Each number is 200 + 20 x the weight over its row's rms, rounded and kept within 0 to 999. Layers, rows and columns count from 0. The size before them is the row's rms in percent of the matrix's.

# up: layer 4 MLP up, 384x96, rms 0.131, rows 223-258, columns 0-95
# down: layer 4 MLP down (transposed), 384x96, rms 0.117, rows 223-258, columns 0-95
up223,089,195,196,186,260,150,179,198,229,182,184,213,169,198,235,187,217,211,212,226,231,174,190,211,187,210,198,204,196,197,203,200,178,194,226,212,213,197,233,178,179,198,176,173,183,183,204,191,196,232,219,231,193,208,183,236,176,213,212,168,202,221,243,204,198,210,173,172,208,200,198,183,183,195,187,201,197,207,224,192,174,239,164,218,198,181,194,167,193,185,230,208,186,205,220,199,212
down223,088,173,212,239,215,175,216,191,186,212,192,204,208,178,178,159,189,239,201,218,165,217,190,184,192,207,226,218,222,193,196,184,166,198,204,202,190,231,165,213,192,209,211,221,199,177,180,186,203,197,213,209,228,189,228,201,201,184,173,229,202,182,168,207,216,207,178,215,184,220,223,199,215,193,208,195,220,179,207,223,154,229,201,211,197,218,188,188,209,186,248,194,196,230,146,168,204
up224,093,205,197,227,204,211,181,215,193,198,198,180,198,169,181,150,179,207,217,206,244,211,191,196,189,198,182,194,184,221,207,213,212,238,181,193,223,182,192,205,203,179,184,209,199,171,189,196,182,160,223,175,182,222,213,234,210,200,211,221,196,204,217,222,226,188,219,198,180,183,181,193,210,258,202,191,237,207,180,219,187,207,213,189,196,223,253,154,203,161,187,209,219,198,187,215,220
down224,101,194,211,205,192,204,151,230,218,204,217,198,192,201,212,177,172,218,212,240,218,206,202,195,160,196,202,191,175,202,205,213,205,204,205,209,200,234,210,188,224,181,200,164,187,199,193,162,144,199,163,191,171,190,218,210,210,161,208,221,190,206,218,197,219,216,200,192,201,219,202,198,203,149,185,183,239,187,205,207,177,225,194,176,162,221,218,205,193,198,220,214,213,222,207,194,248
up225,095,196,203,184,201,175,184,209,228,221,209,214,237,221,193,216,200,196,206,199,210,210,196,181,176,184,181,200,151,219,229,209,180,194,211,205,177,226,207,249,201,238,210,212,202,156,198,203,202,177,217,174,212,161,195,202,193,232,191,198,193,203,181,195,238,191,201,213,169,167,190,200,182,212,209,175,231,201,188,222,162,209,256,216,243,215,174,198,200,197,182,191,201,196,192,176,189
down225,098,190,212,210,192,196,183,181,191,171,228,208,206,215,218,168,190,211,218,200,216,223,178,182,168,203,198,165,198,190,184,216,183,205,235,182,237,196,207,234,186,246,179,234,224,198,179,237,217,216,183,202,171,183,200,205,201,187,212,211,205,156,217,191,175,196,228,196,176,203,196,217,198,215,220,213,203,203,228,181,161,232,210,199,222,191,212,191,190,221,167,218,169,162,180,181,173
up226,097,194,182,181,165,198,171,150,196,210,183,213,205,217,217,236,231,198,235,164,194,195,196,175,219,218,211,222,265,201,176,185,183,220,196,204,207,219,196,207,198,209,201,200,189,168,189,226,214,190,229,234,222,204,187,183,211,228,219,175,198,207,187,231,209,180,195,204,204,224,204,186,181,180,189,196,194,232,197,223,213,208,172,201,198,188,193,178,165,161,200,209,190,177,235,203,182
down226,088,189,228,193,206,199,201,225,194,212,216,206,204,191,205,176,178,234,227,186,204,205,206,211,189,178,210,241,201,206,190,241,172,195,178,200,186,236,163,174,188,168,203,164,218,198,179,220,220,202,176,231,201,174,189,180,189,212,198,209,198,229,210,217,199,193,198,176,194,194,189,183,194,213,208,204,205,216,188,156,208,129,205,215,189,229,217,211,185,182,187,202,206,256,229,204,187
up227,100,226,189,189,188,216,189,151,222,204,217,237,246,186,203,232,240,210,190,187,219,192,191,178,194,195,184,232,232,223,192,193,227,190,199,219,223,207,201,188,175,224,208,219,229,181,194,188,190,217,188,200,192,191,239,176,191,189,224,220,190,218,187,192,172,216,186,224,205,170,183,181,217,180,196,215,180,170,206,175,184,188,216,221,188,186,221,174,179,156,198,167,180,215,222,192,190
down227,101,216,207,190,228,212,217,168,205,226,214,213,201,207,217,173,190,212,229,230,217,197,217,191,200,200,179,229,245,199,185,200,187,211,185,159,197,179,147,179,211,187,223,195,204,184,167,224,204,187,184,218,199,172,225,199,187,197,200,218,246,173,199,194,196,208,215,225,174,183,162,198,175,216,217,200,214,175,185,222,208,175,227,163,206,189,217,171,202,197,210,156,211,200,225,217,199
up228,102,213,201,213,217,184,180,189,194,169,187,222,188,174,216,209,196,192,189,194,164,223,220,171,197,181,193,191,218,195,194,154,198,212,187,227,218,219,198,215,189,200,193,176,204,208,225,134,206,200,188,190,218,206,202,193,194,213,227,240,187,200,225,189,189,263,203,189,201,231,181,215,200,215,250,215,196,218,227,204,235,184,162,189,198,197,213,175,219,210,217,212,173,182,215,187,205
down228,099,210,203,192,173,204,163,198,242,197,198,176,198,196,199,195,203,198,197,212,204,228,206,187,194,198,163,218,198,206,209,185,178,207,230,187,203,207,197,224,170,203,186,213,198,173,145,209,176,175,211,230,189,191,225,219,204,165,203,187,179,230,187,222,195,203,208,202,189,175,174,205,223,220,227,200,173,196,213,197,202,169,218,197,221,208,238,184,226,210,186,195,219,259,170,253,192
up229,101,215,184,200,178,202,182,165,219,199,192,217,173,213,204,201,230,246,227,201,184,198,174,208,229,184,209,175,208,194,219,197,193,200,173,176,182,184,216,201,214,210,178,159,225,219,195,175,197,153,198,210,230,193,197,192,202,228,213,206,186,241,192,177,215,214,185,211,165,176,226,206,178,194,196,174,197,172,218,175,234,201,185,225,196,188,212,182,188,243,219,216,224,203,229,212,166
down229,104,201,206,235,188,168,214,199,203,241,204,236,172,219,181,190,185,229,215,196,223,179,182,181,200,174,209,215,176,221,161,222,196,181,182,191,190,231,190,216,208,210,226,198,155,189,174,229,200,202,208,190,228,198,201,204,199,204,210,209,209,219,234,186,222,212,194,164,173,182,214,209,210,217,168,195,231,194,211,171,229,206,204,188,207,211,196,173,177,189,186,196,222,150,238,182,215
up230,119,235,232,195,206,175,182,192,233,214,165,199,216,219,215,207,169,213,238,191,182,164,201,176,216,201,198,219,169,206,208,205,165,182,178,205,206,192,226,198,184,169,190,195,249,191,227,150,195,220,203,147,182,248,206,211,208,179,211,188,188,199,212,188,185,214,210,218,202,218,221,203,170,194,201,211,182,193,194,197,208,198,202,218,186,221,214,185,199,253,183,200,203,184,203,208,203
down230,115,190,231,221,212,191,208,174,196,207,196,210,180,211,151,191,185,185,194,222,208,209,186,205,194,186,202,184,162,180,245,200,236,183,194,180,200,176,222,202,172,201,186,194,177,206,215,194,172,193,183,170,157,224,213,199,226,195,191,203,210,212,222,174,202,209,189,234,201,206,216,185,203,200,208,232,171,208,208,178,194,196,160,230,215,174,194,244,253,212,181,217,216,212,228,208,178
up231,098,240,262,174,209,195,167,195,195,200,182,201,180,212,169,202,193,196,217,188,219,190,222,175,174,209,187,194,179,199,196,220,186,239,159,185,182,157,196,230,201,226,191,165,219,190,229,198,207,220,213,197,203,198,213,185,202,157,209,203,207,189,192,183,194,194,214,196,196,214,212,184,223,203,223,186,220,204,220,257,225,199,189,207,215,223,169,205,209,182,188,171,230,215,178,206,190
down231,094,206,197,197,182,180,156,186,190,229,188,193,230,235,197,201,221,198,183,196,232,185,203,199,176,212,208,236,235,215,222,197,189,205,188,222,176,227,156,244,214,207,191,193,225,198,191,210,191,207,181,224,200,182,211,230,196,228,168,206,190,207,201,179,182,190,176,194,161,161,236,174,204,203,205,205,204,211,170,184,196,205,180,231,205,183,154,215,221,198,205,204,178,227,215,213,224
up232,100,233,208,224,179,177,228,194,191,205,257,196,195,188,192,208,167,227,187,189,177,224,218,221,216,197,152,166,188,181,202,184,205,184,176,199,200,199,214,200,191,166,180,220,200,215,198,235,172,202,211,184,191,183,209,231,244,216,208,225,170,183,200,199,214,190,208,179,199,202,150,207,199,231,176,225,212,216,163,193,223,230,175,193,201,186,188,198,230,200,217,188,201,181,189,200,204
down232,095,218,188,170,195,207,212,214,159,200,216,208,191,206,211,209,202,215,192,208,248,237,176,187,212,166,223,261,221,219,184,207,206,188,225,189,202,189,217,181,192,168,231,175,234,193,185,229,200,206,222,169,206,175,218,199,191,188,205,177,188,193,215,177,201,147,194,195,160,245,182,185,210,216,182,194,193,210,224,197,173,185,203,218,206,227,206,194,191,195,209,195,200,195,169,200,180
up233,108,211,187,203,209,229,183,195,178,217,212,189,147,202,190,183,170,175,174,196,196,208,223,191,185,195,201,218,231,195,203,171,184,167,201,206,166,212,190,212,193,190,241,215,170,206,186,175,181,183,204,187,192,229,173,198,199,207,229,226,179,243,198,156,150,254,227,219,216,212,207,223,194,200,214,214,202,189,179,204,215,220,206,196,197,203,195,210,232,189,212,198,200,222,224,199,175
down233,117,243,196,175,200,209,163,143,196,221,208,192,183,201,209,179,173,172,173,197,209,215,204,212,208,182,200,188,207,177,205,166,219,171,202,194,238,240,217,213,175,218,206,202,149,207,219,176,224,202,230,183,186,246,207,194,179,200,219,221,191,212,218,197,193,234,189,224,185,187,234,214,193,212,209,190,195,213,193,218,211,189,203,168,179,208,211,179,196,213,219,166,182,216,195,216,193
up234,094,213,189,187,209,230,228,210,214,208,230,199,217,210,192,225,201,206,215,215,216,171,176,161,196,213,233,173,175,199,176,192,166,194,206,226,225,182,232,203,218,226,207,201,223,214,230,206,177,172,209,193,188,189,194,196,179,175,200,193,155,221,167,205,187,227,223,197,216,176,209,195,203,225,192,175,207,156,187,172,182,223,241,207,179,175,216,214,197,199,190,194,229,186,227,232,180
down234,093,201,201,209,194,232,213,198,188,199,223,258,188,188,190,189,234,186,207,227,169,168,215,203,188,232,182,191,219,208,169,168,209,186,187,184,168,188,220,158,235,225,181,186,206,187,200,210,188,193,236,219,176,228,213,219,178,215,206,194,197,190,187,207,220,185,185,201,231,206,214,219,188,192,177,187,227,213,166,201,196,200,194,199,205,201,231,207,205,185,213,237,227,156,171,167,206
up235,100,191,245,178,235,213,198,227,216,215,199,180,184,215,173,168,202,209,205,180,230,215,177,212,201,207,206,187,201,230,152,198,221,210,230,189,195,166,200,225,220,182,220,199,179,183,185,174,180,237,190,154,201,233,182,197,193,213,248,206,218,191,190,187,191,194,215,203,218,215,198,174,195,192,180,185,196,194,195,200,203,179,189,230,229,199,224,223,149,174,189,188,210,181,201,217,203
down235,100,183,199,193,199,190,202,164,196,235,208,212,216,213,203,194,211,203,179,198,148,208,215,189,212,189,190,186,196,184,196,220,208,210,219,180,192,219,221,216,201,239,207,193,190,209,191,184,224,220,208,204,222,202,177,206,245,211,218,205,221,198,228,208,228,169,164,200,166,191,172,221,189,192,182,170,242,197,206,218,176,205,187,169,199,238,171,182,156,219,215,185,212,237,183,211,159
up236,120,222,188,181,219,219,217,200,210,228,182,201,210,187,194,229,218,201,160,190,231,213,202,196,211,178,215,193,185,190,186,212,230,169,172,206,200,185,219,198,220,217,212,206,186,175,219,254,181,207,208,184,162,195,182,181,199,190,189,223,171,207,205,180,177,186,238,270,218,205,232,201,181,195,201,202,207,193,191,177,212,215,229,179,213,182,187,186,222,216,195,221,189,152,191,192,181
down236,138,144,253,197,166,210,200,194,200,193,199,181,181,173,199,207,217,206,202,205,188,238,216,209,180,223,210,202,181,182,200,214,182,195,213,192,191,209,221,191,178,201,212,196,205,207,175,172,218,223,192,215,176,191,208,190,241,188,206,185,215,185,224,202,223,236,184,165,212,220,177,199,229,206,211,200,220,195,176,201,179,195,226,182,171,192,168,247,196,207,180,203,222,185,221,172,250
up237,091,195,245,195,183,212,218,197,212,215,200,214,208,196,194,206,199,182,183,225,227,242,219,211,187,229,185,180,209,205,209,191,200,250,208,207,224,224,198,196,198,211,218,211,196,184,209,202,166,218,189,163,176,216,179,169,211,180,206,216,204,171,184,185,156,179,215,219,206,237,194,224,203,156,223,211,190,232,217,201,189,196,215,229,176,216,179,189,186,198,200,205,157,219,203,153,181
down237,095,199,197,175,214,208,238,214,208,233,179,256,234,230,212,198,186,190,186,214,175,228,211,174,212,187,245,209,210,207,184,197,233,199,178,208,183,206,208,164,234,196,208,198,190,165,209,169,193,180,193,181,193,211,180,164,200,198,210,197,192,185,210,202,208,200,188,230,149,230,190,212,189,216,204,164,171,215,208,185,227,178,200,180,184,211,199,201,175,220,218,204,239,204,209,198,202
up238,108,214,211,204,190,225,160,181,197,228,212,209,195,181,181,200,236,205,214,213,212,176,237,164,182,173,198,206,194,267,188,202,201,175,228,173,193,195,193,191,185,208,214,232,223,209,193,197,175,175,183,200,171,218,166,163,184,192,216,232,202,194,221,199,195,216,187,211,183,209,176,177,245,215,205,172,213,199,239,211,207,211,207,176,205,183,229,220,210,184,193,199,190,214,184,227,192
down238,104,206,222,197,177,182,154,187,192,201,202,175,196,173,196,198,226,187,231,200,211,210,188,199,182,161,205,211,235,231,180,167,218,185,221,178,188,191,186,199,186,213,190,261,196,183,253,229,209,225,230,202,191,216,180,186,202,243,224,186,203,204,193,203,199,213,174,192,226,218,231,196,212,210,187,212,208,188,209,176,187,184,212,171,200,181,186,224,209,178,194,225,186,228,171,184,196
up239,095,185,191,215,201,187,239,176,204,216,183,214,166,157,173,180,196,223,171,176,191,231,208,214,168,208,168,210,209,205,191,206,233,215,219,194,221,207,206,211,212,183,211,183,208,199,228,200,199,197,217,173,192,189,198,202,195,197,199,181,166,205,212,223,193,221,197,240,204,211,193,253,175,243,178,177,217,220,175,182,183,176,210,226,215,240,205,165,186,232,194,187,214,203,199,173,192
down239,096,153,193,220,226,213,186,192,188,166,206,200,219,213,211,187,203,210,194,187,236,181,211,214,171,165,202,208,185,194,226,192,177,188,211,196,214,204,184,197,204,191,215,223,175,197,189,190,205,203,175,242,221,170,211,197,218,182,192,207,182,215,189,190,177,209,201,153,144,177,201,195,197,207,247,166,187,214,181,227,200,196,154,208,207,186,201,212,205,200,228,217,237,215,224,231,221
up240,098,187,187,219,189,190,209,196,245,183,213,173,204,215,208,221,164,201,203,198,226,172,203,220,172,230,255,172,229,210,174,193,196,205,224,210,194,218,221,206,199,226,215,188,203,190,238,209,158,235,214,206,177,234,195,201,164,188,196,193,188,180,175,204,170,181,216,207,175,174,211,194,190,177,189,204,199,219,197,175,176,198,185,171,201,218,198,216,201,193,206,176,227,224,173,228,176
down240,105,213,206,205,229,198,192,189,229,175,188,195,203,226,195,185,150,202,216,160,190,205,230,195,216,236,206,171,195,190,208,217,208,196,211,220,213,192,192,204,178,204,147,166,180,191,232,223,208,197,197,199,167,195,221,203,210,187,236,211,228,218,209,219,198,228,212,207,173,172,186,194,232,222,219,202,200,175,208,216,194,174,242,198,207,179,177,149,175,204,199,170,212,210,208,184,183
up241,104,204,231,165,249,199,159,203,220,184,189,198,179,220,161,192,189,228,156,217,221,214,187,234,176,230,225,225,190,244,209,194,189,206,198,195,199,212,210,222,212,190,201,183,168,187,209,202,232,202,209,184,216,212,188,197,151,174,223,221,191,197,210,219,195,190,206,222,219,220,172,194,197,172,181,201,183,207,202,227,207,182,215,203,204,200,153,173,179,208,213,211,190,182,187,219,198
down241,094,170,178,195,186,171,223,215,200,192,169,187,212,199,221,191,183,171,179,200,213,207,181,203,186,228,197,199,181,200,209,211,191,219,209,198,188,195,244,213,195,229,212,221,185,228,237,221,209,240,210,193,183,189,181,210,188,195,193,208,211,200,212,183,203,190,182,159,231,219,238,170,216,224,204,223,167,205,247,216,239,235,194,178,214,196,170,210,198,201,210,193,188,174,170,175,163
up242,095,209,207,218,206,198,211,204,204,192,185,210,157,220,181,227,206,191,176,197,202,208,212,204,191,146,191,195,221,193,188,158,237,205,235,213,224,169,205,196,164,239,233,175,154,218,204,202,198,204,188,201,216,212,208,209,222,199,181,209,226,199,196,217,178,201,226,208,228,249,226,212,234,179,216,194,186,209,179,179,188,195,214,177,231,173,216,177,190,189,229,221,177,193,197,199,204
down242,087,218,214,184,184,204,202,215,197,179,168,203,243,173,226,191,169,183,187,212,190,191,215,211,193,206,211,228,175,198,204,176,200,207,185,183,166,220,215,197,233,158,186,212,221,161,206,209,217,212,212,209,229,215,183,195,187,223,225,181,154,228,191,203,206,191,211,189,172,191,188,167,166,224,205,179,226,200,208,208,187,225,185,233,181,249,215,202,229,203,185,180,214,204,197,230,224
up243,095,198,213,187,177,189,208,205,160,203,217,221,233,159,183,199,218,184,207,218,222,215,187,189,223,157,224,203,202,170,184,213,190,159,199,212,209,177,224,222,203,248,189,199,223,179,187,160,173,211,209,213,210,201,206,208,229,222,189,180,172,216,217,177,195,232,183,198,222,173,185,187,205,220,191,201,233,197,189,179,216,227,193,193,229,156,161,202,204,195,202,231,196,195,190,201,217
down243,087,189,167,182,195,200,227,229,201,191,217,170,181,199,178,201,165,228,201,188,203,209,220,230,196,178,198,226,194,209,235,211,190,226,186,172,183,185,169,214,217,182,180,191,222,189,165,230,213,206,216,222,200,248,224,193,168,219,199,191,185,214,168,208,166,181,208,212,204,190,186,213,202,190,203,213,180,218,201,206,213,159,209,210,212,172,209,195,214,219,214,215,178,231,149,187,163
up244,101,225,204,213,180,196,170,195,200,192,183,234,204,219,200,219,202,201,187,182,203,169,199,192,226,163,153,239,198,196,180,235,182,192,181,220,204,171,165,199,190,215,209,212,210,200,197,185,202,184,219,210,207,197,198,171,220,220,220,217,218,237,206,173,192,218,193,208,174,198,214,187,171,206,238,233,191,189,231,223,204,207,175,183,212,179,180,185,177,175,240,196,216,196,255,211,182
down244,098,147,169,223,211,208,207,215,204,198,184,198,218,187,191,188,214,179,254,198,196,187,193,211,179,205,219,236,210,190,187,186,171,148,201,186,198,171,199,218,186,197,228,204,250,241,201,205,228,203,182,193,201,237,191,208,228,198,170,205,200,187,201,171,196,212,183,232,195,181,193,199,180,196,181,192,227,209,200,214,207,186,198,208,253,185,186,179,185,227,213,186,165,196,209,196,216
up245,094,204,203,226,222,177,184,214,209,200,208,226,208,199,171,235,204,190,177,195,239,235,204,202,189,183,187,223,193,218,179,184,180,204,212,201,215,206,198,207,208,184,182,180,172,175,205,215,203,257,194,231,192,209,190,161,174,177,236,174,188,168,184,197,215,230,202,205,229,192,212,163,204,167,207,173,236,207,182,212,216,204,205,191,232,161,194,194,204,209,240,206,184,190,174,188,181
down245,091,199,186,202,176,187,204,209,186,214,215,239,224,181,218,185,198,216,219,170,196,185,207,177,221,180,237,200,198,185,213,207,203,193,175,168,183,199,229,214,211,208,184,245,205,183,223,215,211,181,207,179,207,209,220,227,207,189,197,191,195,256,190,188,173,181,171,228,149,208,176,190,178,184,178,196,186,187,235,190,182,228,191,202,182,194,188,223,209,226,194,167,200,183,228,181,243
up246,098,175,224,174,211,194,209,194,183,207,191,176,229,221,189,236,182,196,203,211,215,204,190,190,188,215,201,191,199,222,196,155,206,206,198,194,200,199,193,227,210,235,176,208,195,204,176,174,177,184,227,189,225,192,236,209,243,188,219,171,194,176,180,197,176,201,194,182,161,175,217,191,220,205,187,151,242,238,211,221,170,218,228,217,240,191,192,213,202,176,198,191,184,205,179,233,196
down246,104,200,182,186,197,182,163,201,212,158,236,210,220,240,218,221,210,200,261,212,175,194,203,176,194,211,216,163,245,202,204,228,173,188,214,198,225,199,175,177,216,197,203,220,192,187,204,222,215,223,203,221,163,197,211,232,206,192,186,197,170,209,211,197,206,182,183,190,178,176,188,195,212,193,175,193,213,188,175,244,188,203,201,197,191,170,185,203,191,232,197,187,200,224,165,205,225
up247,101,191,204,180,198,201,191,205,196,186,166,193,204,188,171,194,165,247,196,230,195,187,252,225,208,208,226,182,214,179,242,206,200,209,207,192,196,226,210,187,206,225,186,193,198,195,201,216,179,206,212,199,200,233,208,241,192,209,199,210,196,195,225,253,182,191,189,220,180,200,213,202,202,218,181,198,180,189,178,193,163,222,208,196,173,207,160,198,176,228,181,226,146,185,213,203,169
down247,106,189,172,197,215,238,188,191,216,222,193,176,194,188,214,199,203,211,185,186,210,187,189,235,175,209,237,186,217,148,189,197,191,200,211,231,209,194,224,206,216,196,194,182,208,184,204,188,178,205,192,176,184,188,196,232,199,183,222,188,215,176,227,221,175,191,168,178,211,222,216,232,225,203,172,167,203,164,195,222,180,210,209,197,198,207,190,151,210,244,228,219,198,163,218,192,238
up248,119,210,240,183,218,190,200,191,195,203,198,188,198,237,187,225,180,216,224,171,205,178,185,197,205,202,226,167,193,187,181,183,208,198,199,213,172,203,216,220,181,203,221,191,243,183,170,198,186,147,207,175,218,218,211,191,225,200,205,209,169,229,191,230,192,183,144,201,193,202,219,231,189,200,199,179,226,224,182,176,201,253,191,225,194,215,195,198,231,211,189,168,199,210,204,219,183
down248,116,199,210,217,211,198,213,198,188,184,198,197,211,219,217,195,207,196,221,190,181,217,198,204,212,232,202,204,192,143,170,224,209,211,183,220,181,197,205,206,204,197,208,190,190,190,165,198,190,192,233,195,198,182,233,219,218,193,160,214,195,205,209,201,224,213,171,169,162,206,191,210,230,199,187,203,210,224,192,186,193,207,188,202,124,241,206,231,234,198,215,143,214,208,171,200,215
up249,091,204,186,218,205,198,194,179,191,169,222,158,173,178,210,204,251,187,216,223,213,208,186,195,186,218,198,216,232,219,202,164,230,194,203,183,206,203,184,196,208,231,210,153,198,182,214,170,195,190,234,227,200,223,219,186,206,188,185,163,194,211,187,195,192,217,224,197,180,204,201,209,231,191,228,150,204,195,210,236,191,219,165,199,183,197,179,211,173,188,228,208,226,224,168,212,195
down249,087,166,167,217,191,200,219,194,222,211,200,214,223,229,224,214,197,186,225,178,223,235,195,203,156,219,193,224,196,214,229,221,199,207,229,232,184,194,203,211,196,193,187,191,223,248,196,215,165,236,194,198,214,182,196,206,233,192,209,186,221,183,169,195,190,225,209,207,197,208,210,181,172,208,224,172,190,239,174,184,190,175,164,198,185,189,200,152,199,202,164,197,176,206,190,192,209
up250,099,183,225,176,197,191,183,196,215,211,232,190,222,179,226,219,214,207,180,246,240,203,217,192,216,228,194,198,173,195,177,187,180,224,189,183,184,174,232,202,200,163,205,207,212,189,191,225,177,196,200,213,190,196,225,214,222,196,235,198,210,199,205,168,175,195,213,177,171,151,219,197,228,221,159,168,188,199,200,192,199,178,221,212,221,215,220,231,239,190,200,199,213,173,208,198,176
down250,095,168,206,217,204,215,201,221,219,206,217,218,212,191,179,201,210,197,176,221,214,194,201,172,238,176,215,186,197,228,198,183,188,212,191,193,237,223,200,217,195,198,208,160,219,167,205,232,224,210,202,181,220,165,214,201,189,221,234,162,184,218,220,159,207,181,178,201,176,183,196,227,204,223,208,168,198,176,215,192,150,151,207,204,228,240,188,199,201,196,183,177,192,198,199,206,206
up251,100,205,216,201,192,173,185,236,223,185,202,247,252,220,212,172,201,172,187,216,226,184,196,217,226,227,201,211,214,204,170,202,197,194,192,226,184,181,169,184,154,198,167,219,188,155,201,198,175,213,219,183,192,188,228,207,194,200,199,203,206,207,219,193,191,201,172,224,214,214,195,171,175,207,193,215,213,202,212,188,243,200,190,164,210,185,190,179,176,230,165,210,221,199,201,199,171
down251,096,173,172,205,216,184,226,218,220,205,194,175,222,205,181,214,187,196,212,186,174,196,219,188,209,200,178,214,168,168,211,189,196,191,211,166,189,215,193,228,207,191,182,195,195,202,202,192,231,196,200,216,178,215,205,181,225,183,184,220,215,205,194,234,238,167,203,244,181,184,170,209,243,227,172,209,165,209,194,236,216,204,162,245,206,196,193,199,151,223,193,208,202,219,212,178,199
up252,093,242,209,204,214,196,211,186,208,155,201,169,200,177,204,205,180,189,222,194,205,216,182,201,202,210,194,201,201,196,197,213,188,194,211,182,210,220,231,215,190,233,213,139,228,156,212,172,190,202,229,187,198,213,231,198,171,216,194,197,235,191,175,204,215,226,171,221,192,187,187,217,225,221,223,189,198,210,229,188,173,173,202,176,226,212,229,185,215,182,177,162,222,215,175,224,193
down252,085,182,186,223,205,192,198,193,175,217,182,185,215,213,179,200,175,235,213,198,213,195,220,213,186,214,238,186,216,226,179,178,184,187,217,164,166,194,205,232,182,235,191,198,223,203,190,230,200,210,199,246,206,221,230,194,198,166,201,199,240,186,212,214,208,178,216,195,166,178,216,168,193,188,215,198,190,203,241,168,192,198,194,185,213,188,253,170,196,183,193,168,216,193,196,228,187
up253,106,201,185,183,227,157,210,186,156,202,202,205,192,209,196,214,194,209,233,211,215,213,235,208,206,237,219,167,223,194,207,199,188,191,193,207,195,195,214,185,179,213,189,208,218,210,194,199,188,184,155,205,218,208,191,219,167,219,195,189,169,201,233,181,170,214,202,187,176,169,173,222,232,205,210,202,172,246,226,174,226,204,197,201,171,175,219,226,199,187,154,182,205,219,227,213,192
down253,098,178,181,228,198,186,225,217,257,174,194,185,182,183,179,224,224,174,215,181,238,233,216,195,218,193,213,204,222,188,204,210,169,151,217,181,204,191,202,214,195,189,183,225,225,200,197,209,200,199,173,194,183,179,199,179,211,192,190,200,207,180,190,214,201,214,205,183,184,207,221,210,192,171,224,205,207,219,267,152,185,219,203,205,192,159,189,199,170,197,190,210,182,213,218,221,197
up254,109,193,230,210,206,173,212,183,187,181,170,211,216,193,140,177,179,169,206,200,202,222,204,209,199,160,172,213,168,196,204,226,209,234,213,207,207,182,205,202,197,223,193,253,196,213,223,189,225,211,183,195,224,197,192,223,232,196,206,198,212,185,214,207,187,213,192,202,204,185,167,192,214,219,167,212,219,223,196,190,147,202,230,186,209,217,212,180,180,195,177,200,216,189,249,181,187
down254,108,212,176,197,196,198,185,207,222,229,244,194,191,191,222,236,227,236,158,193,178,167,180,191,189,220,197,181,207,197,187,171,193,200,188,177,183,214,206,190,212,218,188,154,208,229,186,172,194,205,198,213,187,256,221,175,202,207,176,226,212,194,192,215,195,176,211,223,207,181,172,183,198,234,190,216,198,201,209,193,240,211,216,230,195,168,195,219,199,235,172,208,213,194,203,208,170
up255,092,219,204,215,256,195,187,154,181,180,175,157,210,211,192,210,214,205,177,207,212,196,206,191,233,181,232,188,220,223,218,214,188,222,183,211,221,187,240,179,202,164,219,163,192,174,220,223,217,208,201,194,200,211,193,231,178,203,210,189,167,197,204,192,192,178,204,220,178,223,212,193,206,231,215,196,179,196,181,189,204,176,204,193,193,197,203,196,171,216,239,146,206,216,196,218,178
down255,095,212,235,214,190,175,201,186,208,189,208,228,212,204,184,223,173,138,153,214,186,215,210,221,190,207,198,212,187,228,170,190,209,190,196,191,209,198,231,210,206,221,167,223,213,209,211,223,191,191,251,175,200,209,207,213,233,206,176,205,194,174,189,176,224,225,176,187,196,190,200,212,168,167,230,190,230,202,198,184,201,205,190,179,202,157,194,225,217,193,202,199,204,211,166,206,235
up256,102,172,186,222,230,165,226,212,196,211,195,189,227,208,183,180,195,200,203,203,203,208,212,181,170,201,219,190,188,188,210,211,235,191,239,210,202,202,188,229,191,222,203,205,197,207,175,171,145,160,179,197,219,225,196,157,190,157,199,193,217,236,204,186,210,200,226,199,156,216,208,205,179,228,228,185,213,208,226,187,205,168,220,187,171,217,190,205,182,239,201,202,194,197,215,194,219
down256,126,166,216,214,218,225,204,202,206,237,209,226,198,216,218,169,219,219,220,209,196,198,231,224,187,207,175,177,205,185,215,198,204,134,193,174,231,193,204,240,210,186,202,199,159,181,218,180,175,202,171,172,169,224,196,198,224,191,230,196,196,193,173,172,223,191,204,178,181,233,209,213,196,196,215,203,201,218,193,209,228,189,178,175,209,231,196,178,175,196,194,203,191,186,194,237,217
up257,091,210,188,176,224,210,183,206,203,172,171,227,196,200,167,203,203,177,155,212,225,209,198,210,166,223,208,224,208,179,223,202,209,209,246,199,209,201,203,192,172,207,180,193,179,181,207,185,219,221,247,194,183,228,214,201,185,190,198,196,216,230,204,207,214,203,228,223,182,210,177,206,174,206,192,248,223,206,191,182,185,236,167,173,235,184,224,192,201,165,178,192,194,184,171,228,199
down257,092,214,201,189,194,212,224,195,206,243,224,174,183,185,199,183,251,208,192,205,197,187,211,203,194,167,189,188,187,206,180,172,196,163,245,185,232,229,206,191,180,180,214,176,172,196,216,197,207,209,203,215,192,220,193,161,206,194,214,201,164,207,193,186,183,188,211,218,184,178,201,212,157,192,197,204,249,205,196,185,214,193,249,209,191,207,242,236,200,207,188,221,189,183,162,211,217
up258,105,180,202,202,234,200,194,172,198,205,216,231,190,199,193,192,185,208,217,191,169,245,218,198,164,184,177,172,206,189,167,220,203,204,215,214,190,164,221,232,186,229,231,219,182,228,209,177,189,240,200,214,198,162,185,204,205,174,185,195,170,229,199,185,197,183,229,214,204,169,173,197,206,163,204,190,246,222,201,197,216,202,213,223,212,193,206,196,207,211,238,172,204,225,214,180,209
down258,105,192,186,177,213,215,210,211,212,203,186,218,219,187,202,196,186,152,223,218,191,214,182,194,188,164,218,166,218,156,216,204,225,193,203,198,201,220,165,197,180,198,160,201,208,203,177,179,219,227,195,197,195,201,164,197,214,222,217,228,210,205,245,186,215,177,209,203,233,181,224,189,237,165,238,166,192,244,205,194,200,209,227,186,214,169,205,194,182,224,221,202,206,182,214,186,192